{"num_hidden_layers": 12, "norm_place": "pre", "norm_eps": 1e-05, "extras": ["capped logits"], "init_std_up": 0.0273, "init_out_by_depth": true, "learning_rate": 0.0084, "lr_mult_down": 2.0, "lr_head": 0.00459, "max_grad_norm": 0.5, "schedule": "wsd", "doc_mask": true, "max_steps": 12757, "dataset": "wikipedia_en"}
Each number is 128 + 24 x the weight over its row's rms, rounded and kept within 0 to 255. Layers, rows and columns count from 0. Numbers have three digits each. The size before them is the row's rms in percent of the matrix's.

# layer 7 attention key, 128x128, rms 0.122, rows 68-93, columns 0-127
084:160065165129121162085130175135159140160138081104161142137121129118122110118146124095134121146127113115105121111121159123075146162131146126162140166151126083125104086123100099125125118101104133188126114166156138122139136112128131112147115147142120154132129143125101169148112153186126143124093136125164165111102110120120147095138157156108138129084180129175151112160138147133108114103136
101:141199156158112155156181138092137108133145132162107122119148148153116117119079137128135129140117109094127137124173073141176106151109141162100130155136131119147087105120164106099135133168157144121161120153117142107152153163146187133122119112130138118123130139130085114123140158087149110121119120109123155170166102145102150117143148134106136166191122150136130112100118129117113160135156
106:146139158149132098108134102159097103124108152106119087104135151154134126104130107163090137123087148138119152140108101154096154147119134196133127128130122102120095151113072145127113130194102160119112164139108085136145148118100114135161129107139107151140141150133124134112132167143112164106117168122156152168105132098117171154140133145141124142148183151146122127102146117075159103094100
090:113113118140121095113127130117139150096112162142145157171131165166136099106110094111179098144149100093102106191118084118125159129120098085128089123132115128100126111156155108125125073154154123145119118171090160124124114136162130122101095124104117087187126107120126100091160113106113115140138126173143096160130149103093129122135166133114115094098133103113151142132147103135126110144122
092:141170090156150164169124139105158113110119123134127143151150097184119128115124088138087135136101137096132139149122129125128160123151116128126136098176134145152090095162123163146130134106136145155144105145137145137153087103132102135109087151126146143132109102159144161148087148120139099145160122160116167109130145126152133082118102110177134119115119079155132109164146135195113085097107
100:096136174162121162158131108118143139120187163117103111140140167136164145108145172111145078130129123124135122144134136109153122114149106163098118115133126124149155109114134134148171184141178140118133129082114123174128094143123084158117126114130114130110091119159211136075141136127101130124119155120151134126112132122127097130130165153132078152124115118139141186142098119131117141144126
095:090134143152169155129117135123143106120076150109174173138107130138137136137128091134112145142153140168143138112105124162139125167167151123121170081179139105142126114093155121152149142136114139149152109104102112110116147105151098198135097053141153145111104131128137107163116126129117119095110130162142139086102096102120141118132154140163141123128108149165113128127133129131104154098177
096:120156130103123129092121109173110127127147139156125143135090153150128162108108162129101154113092107143137126133124143124128151108152116159104132145140165130088135094125146079152142097134123144100167166121149141128125117084152130092163130162151107154135123095109142114074111182104159145125144155143127119111099091137121085123142134142085131177127102098145194067103146127124140148141137
089:128142122118114152134124147103121150149122109156175107131115135119136084155121140126144109103137142129105161168153141172183112144111105189140124137133166139107145155139116112166123155164095120155104103126137148174134106139119159088163115121124172144147104107161091138074139135142137136083166147066127138143126150124095156098100148137131094112133143136149114159113098160101137088137111
086:110149101118154098136120145119122147106164143097116120158105141127140123121122080100104169104100095121127140171131124155140130111158135104081128140155101161075097135117124171173144095139175132125087155160130131117084142093158167177158111115139145101148108137129128112132157163112164157144138130127113099123110094118118097147166129105159151149162113145074117135142118139085131114123117
097:118174139099098176116127150112098116115130130139105122085179099082167123102077144116088086134134133102105118121159131131143169115098135100105158107127139119083107169129132148124102112145122160159151142119106177133146091130106138139144101144137151082166146132111136112114146120156116147114119137134124141137082165158108156124133169122140129158164130124107084161136091107115174145122121
082:112117121136083080142169151141147128094144163123182118162129086124129166146124127150078114169151181153148126117138090168152133102117116101124141108132130150126155119185101126118123127103136141125109132126105149186135131140137133185161157119126122164113133185092104108153158137085120114110120129123158152118100113129092096103156151116125134137097109144103124107129158141129159149123129
088:135142095110154086082120141119159147148090113118152130111106159123123180109107123106141143122120143154104145139133107117102137144149166090134160180082181125136134071129118116128121172113138130120119151120087135102073143153162144106090124151104172150136175089153111161101114138110139143129150138141135121167157102157107166121110112128101110161144101105150141173143121118130136122125132
096:123147152158121111139111151149124150132136131131152121144150184104081133129112120097069155130136147132118129101100101130138107166116132167157105154117137126134120073084117108092125138093157136093141140127120092121136083102106146166137119127103150113128121098136138161120140124165137139138132139143153155083089124167170160120173128127159126152115148073117156129058136158150156111122133
099:155146167160115112158111150095136173152148080054166126103146200139138120110130159087146150095148140146151093115130118139098090136124120099121124153155166087160118142140084150104117083148138121133115155118141094129108117144161165121135157142114147124100134098124115146144154095101120116134111115110116142112108118154146166116122124148160118126119146095146105159128135108162110099152110
091:143126138135123115148116122158146118116126142132144133137093154105162100101116088138168085129070166133156124133115090091159095142111100162107097119108165169109116138142117116123147143100144148103078127118143160139086091122140149142157147079142114108130145145116160098143139143126107138136146136140082179099164149162118104121114126125106138183126139200138139129126104135084118103126129
095:125140083127131134157082124150126102120091152105121105101140157127126109123114112127128147117103120149138168112100140127127120116120116088144122118146121134152078137107129124143102133104117140112097109113083115121066094119117106122081129125147132121133127173143139173118127126116083089111133140178146101120113179082155139114129121197135138164087092118172096074121149129112173133123107
104:118111114165159130127148144127150135149130120099118121162137133096141121132153162110142100110115169162081137183119169106149121074142145183125126112123122107143100104121119173149129145159145136170125167124163104146101134090106153139129154128161137169138144130113127114097106095172131158139132125131119141161132147109160143193150101120144167176130145096141150100144095142116164118106133
099:141108092132122156140105142113118169153121165176169204122148143156168148113083116144148155147127155116136099092177151171135136125133149139139096099140140091079128166162119170135089119128144112145161126139151151145134122116126177113113122167103150123110111118109146129129147107153125101110126130142191129109153101155136110151090126144113124170127152152111119142148145147151104134137129
089:136171161097111129125123151121108148121127147112152111174113177139096164100102124133098145142134137092101119110112149093145189089172118117123136115109105131122147115162151091144105076133111164078096156101120102168108099109076156114135131089085133105162117092118139140094122138138131136114102126114154151092169133147142127138152118132107145129135100148153146134160114151136159146102129
103:139123110158073139089134096097114145084141106101080154173133115131171133121150148138117110120105116151119165122099123137080144139090133168115128161111119122173128164147117145124138160120137144163143138121122138102122155159115091185129135134102101141121124110146172096110149122102116132119136112100141124116165084143122135094142161099126159125094122129118119091107123131193168175129121
087:146110146171106146179089100146100124108106106114140158157126145106152097165175107105139103115128113182135103156130075104153146147118102114119135128123107171111111123135093111104104093152134142101107126096120152138122118145137089104178148141129153168167112105195136108139108155164128139115126102129109121138130097091142140132154106131089097092150122128107132115131147129149130181151129
092:120135106197132129105107146140141132156149154088090136125084100155124108091133137101093123123142152127091133091092107145074133122081141167132115136136128123124122110120127157168117118116101150111144164122133098123148123138147153120059100126139105131148113138158112130120128123114139165169157168124119142131099151121136104119075116147123133160078124144125168145126108135120091098063144
090:106148116150177104134123111087136139088143099073124110142104100092140111121115123098120162118122160167182103166141157118096096145110157130115098108128118128104112151153100174161160133117138073155124106115140148140097113141098127082119130145154083112115137101127184152153115171146133136126121126121110093125101165099114135104141155122124125100098144081147123159114151152135133120115123
093:169106096146126149135175120150138165131131098044095108137088098140105095140173135148161142110132119124123146162106138128178119159127122116102113107075127137127134147109125118113134127135143104128121129059097138151140123158139110084124137121153137159099153151122126167093098112136104102109125153139125132101131174140129157137152096097143151139080162127150155116131149097118152141120159
102:102129104137138147055034153081116128116152108121113116105124158079112138147159107123092164115128133124111137116131109128126112109155129156148109119162115137142090122123101105123165132151141126127145122142104127164088115097141114126086131130125130151103123163097104173107129113118132166119112121143089135158165124129112116129167144152152113151098134150160175124127151105172112132085143
# layer 7 attention query, 128x128, rms 0.124, rows 69-93, columns 0-127
111:129189126152124119113159116153132111160140129122101110123135131158114101124080126096107105127128134163115129166171089113132124123101150148136097109144190125078122061114151121135147140140150147106131116142159143107155123109139158105117100118140123102150133135128099158074113170080136123138162131134107124128104128146159150131116144117098154163182138160122113168094131125091091163138151
106:130125140141130074105125096126112115113140144122161096131102161113126153128109105162089169117125124165167112099097079151071164147144142165131126104122121131162111140097107148133110120175102142127144131185134111093082095146088124104141158139130123117150161158106131126082130136119126147158101126153135131131162131117130114172168143109124173108115142154145112143076123174113130143104129
089:149126109114116088111136116124112098129104136113132126162125191156107136113099115086122103122135147098075133173127132118154121128113105100153137114126102155086132093170145145120126113177150180107145159159109147131206138137167102098079090143092132149128126147122135136130109104152179129115159117144126129166125101114069121140153139153140119119118118116115124091153150114113133134114118
084:132188102111165176148130113148174135138140126117151096144134118144120146139128136134130183106137142062139140129137087117122143179155092108125136111127126117113080121181121152091119119133119133147133096142146123103142059125141123143104142106140113115132094118159136147162140126099090158132158122101073174108177147152153124112124103150155140142104117134149144131135157138150152117095122
093:115134113116100123173134132091188147108127164104103084101126106081124135103143196107116121120120168140116153143110130136161115099125145157157131127118121133165136110153172174114139170143167122101157138125122134140132137147112089114094102109112104109132103109139179095087141118107162076130126119160149137125153155113083145096106116152156139129149153107125125166124136136098156145137116
090:096165180137126157110130173116153139138117169098175138094139143175134139110097106165110141159136117153113171102100135171109161165109109141105145118098124073122146133093151113129114125125120125140078120142145075157090129093152142187150105079119113144103111111126130095111150137113124092131134147144141140130155142098089153107145117128138136126122150115144117144141123098123103147094146
095:159131116120135115126145099120093144124128091133111142156125112136115149141136146127100157102069088177142174129107159131130136138095142157106112167140147119151120132092128161148173133142118207121124112086161123149128101069153126100139097136138131147160131136122103099110137122146179117108115125112141100105106129136148055115119100138106153162141142137160117116133170129098121124100150
083:120135118129117133153071120104123140133135132133143084088121138090131144158116117110147117165130204098118123148123134152118148162147150146147119138122179172078124131127148147167101122132147077109115132152169159125121122151118104088110151126137123118118153154090117145092121103140138122061161163117159167136093153110114105119112163156171169111112160122138115148118127143133144107134140
101:121128131108121121118141144137106108129135151119136104164095087133093131134118097102077123143146105175107153101138138125157114113110135121125072115145085144117126148126149132157094131153122117088143172166108102092128119063142111149119106122116121133105161102169134122104128170145158174152140127101123111124115139128112096129190091116169126141138063140117135105155111139096104115087105
090:115186080141126116155126165139109112110127162129108111106153149090168125076118119123113115106093148109100117128125115133118145112091162120163129142096137133118106136120175141131111127096100132094141167149126164109151135138119133112097113138147106095097124145126125125115173171163103156114127127149120101126092166139174160087156164106151166125184118132099122143134085108119157147093130
082:124129123148108082101125179129142115134166167099160134144143136127109106147122140117128124125071147187085110122139093180143156084124118109118117149114146141107127143156093111106133129091111131112105155102165148152155167138122107166160141164112145130127137174129107125119154151154138095147127091123113147136138148163113129115170110100076145151059118115146124100130120157150154119139133
085:134128121119143134070103145116174130129099128121133119118120157160109187127128119103132104126125129140085171134144136154089129122151109126130131174096136169150138083158117145145128158096138161120102173128120152101071130129108144116087132131140173146165135100161077136113131108141124117127138139095135094135139099143104159143116157171091111157136129108099160143105099132094156080111112
091:127094161136144109142112136134142144116136067119110143132114142129087134127098120132095147082132092156141129101134096135144131158116124143178136128125124135116110097063135118137153187110111115132116102115058164135121106108112125125135169100078132112124136113130096120121155126180141094201144124148123143074132104149149165124171130134147116131126147109102170126116162140135127149136117
101:152086118131128138141120112137179132112138121126133177142121135109125146136112133144153107126188155163175128138137102139141087124157086130145114164132134092109113120173085111120111097130153130106139153135104134141091127140133111146124134111051174122168155103113080134148149133120111086137106143079108120102108127151173162092152142100168137113144127117100137121090098117103134133121102
107:129106135146126099131104130107172120120132141126147102153092145142142091113133092125135136085062151116155080124131124121171115114138132140123077081099161122129134122169121114111145158103112135163183114130114168181116088105128101114157125121120138120126151156104131114113112122133089148170154124094123127111104116137084097149116111132165166148126134178119127132135124107070094136115158
097:134175152080154122099130155098142131133106149133150128125115151161134161125137097163118121105123088128158154079075164149149137141116143118118161125124162115103096114142120100130093134147108121166133107124080136151075106166115141111146120149110140138142138127121108141117133121127126097140116169180157133143120127132133153143106097137165155156140075162122121093160121184155138168080126
099:136101136141124162139129092106120147151119103107119125116089131085120144115137122101150135091119140124131108146087112123103138119129120158162110097155080102161146105122125167165087160148130134151098174134138125169104121118127134154114162168171105158122132135170133123078109118166101125159130125142108096103174158111123118144094119095192203127132123118114134109156108142148132150120122
086:120129066102122172116147154180110160102142174136146141129107150156176152126095139101093127108108136124142147108141100132137122129112147137131114101139132119130140122138132154127096114101183134116125127159082112172161141096093135151090113130138161100124105130085117140136108115147122131085120132107145112118115147193138090089127139156098119117141180135128168164140146113185148117137128
104:142143106109099124141137130097069140153112096101139134167113148110129140112124113102100148117088102107080095118135099126126114114150103105183138154091117120135121118114146135148118110174114128104117188109124106171124140076064115104139135104106149110141102113112146125093141132144107141090136110114158121073144138154106126160097122134152166159078116116172161110126139133102146128127133
097:142132127161097157137130095112127157123120102132142165122112130121132126117106159129134142141138144109132103136149107107104109128116128102106134173136128168154108169106136142090164158140096134150137112138119164096146096145112075200103155131111122098136136136161126140105125095125124129080123077082155147152124112073104153102108134142103149094161133135125129155139112127154184174119183
095:134123164118130151146077124125089149084107137108126140154115133104156084073126148137132119095136165152138102158145117113168145151158124118112135134141117166112128077128106099116110044137139163133166121095149172117114145096139096142136125180119137168123145110175136128100098121163139157153152109150120121164146107113148155114112127114112149152125157119130090111137142109112152148113155
088:124167119167157131147127100132137168105132156140113136128105103131131112123157118136127145140164166108121119086102104175119060150106144166171138093129130171126095128154121177133151162082118164158150096128111084119168103164138140131089117124132121157122123088144131095155149100099108120093116153094124148136130130140096125161128093131096124133114102108148125099127107148118134115078140
099:099135118128164139156117114116148151065132110103166133119137083136106145161160125139138135139141184103149126106133141102102126150163110093105096109086119122086121152195115149145113136133117122111144143126138169130099135122133096122146111110149117178127118087132129123171136161147157128078124154127112103104131142127084145105128136094119173076116102119094108159123173151150134154113125
088:116124122157185145096111087116118122133142114120123130133081116155110145136133119160138132125122178130112117122121113135170108151152130121119134146094102132129138124100126124074128132122110100131100126094154147131110108161146136094140162121127129164094142190139156132071080123169108086155134156149128097115138165104151131147094143109150141100099169131117185180164099139141152153143114
096:132107151135095122081107156085101127127105087096140143109141117087124150175126103141113128125090138119156162131104095160151154121145100122119124110170112126138128099153121123139154149160148154155076119107078100151125153146162111140080104143091081156095134134145124148121149140138123158117090123158124123130154148129102146131145106142125086150150138194137121125141156144136147157074135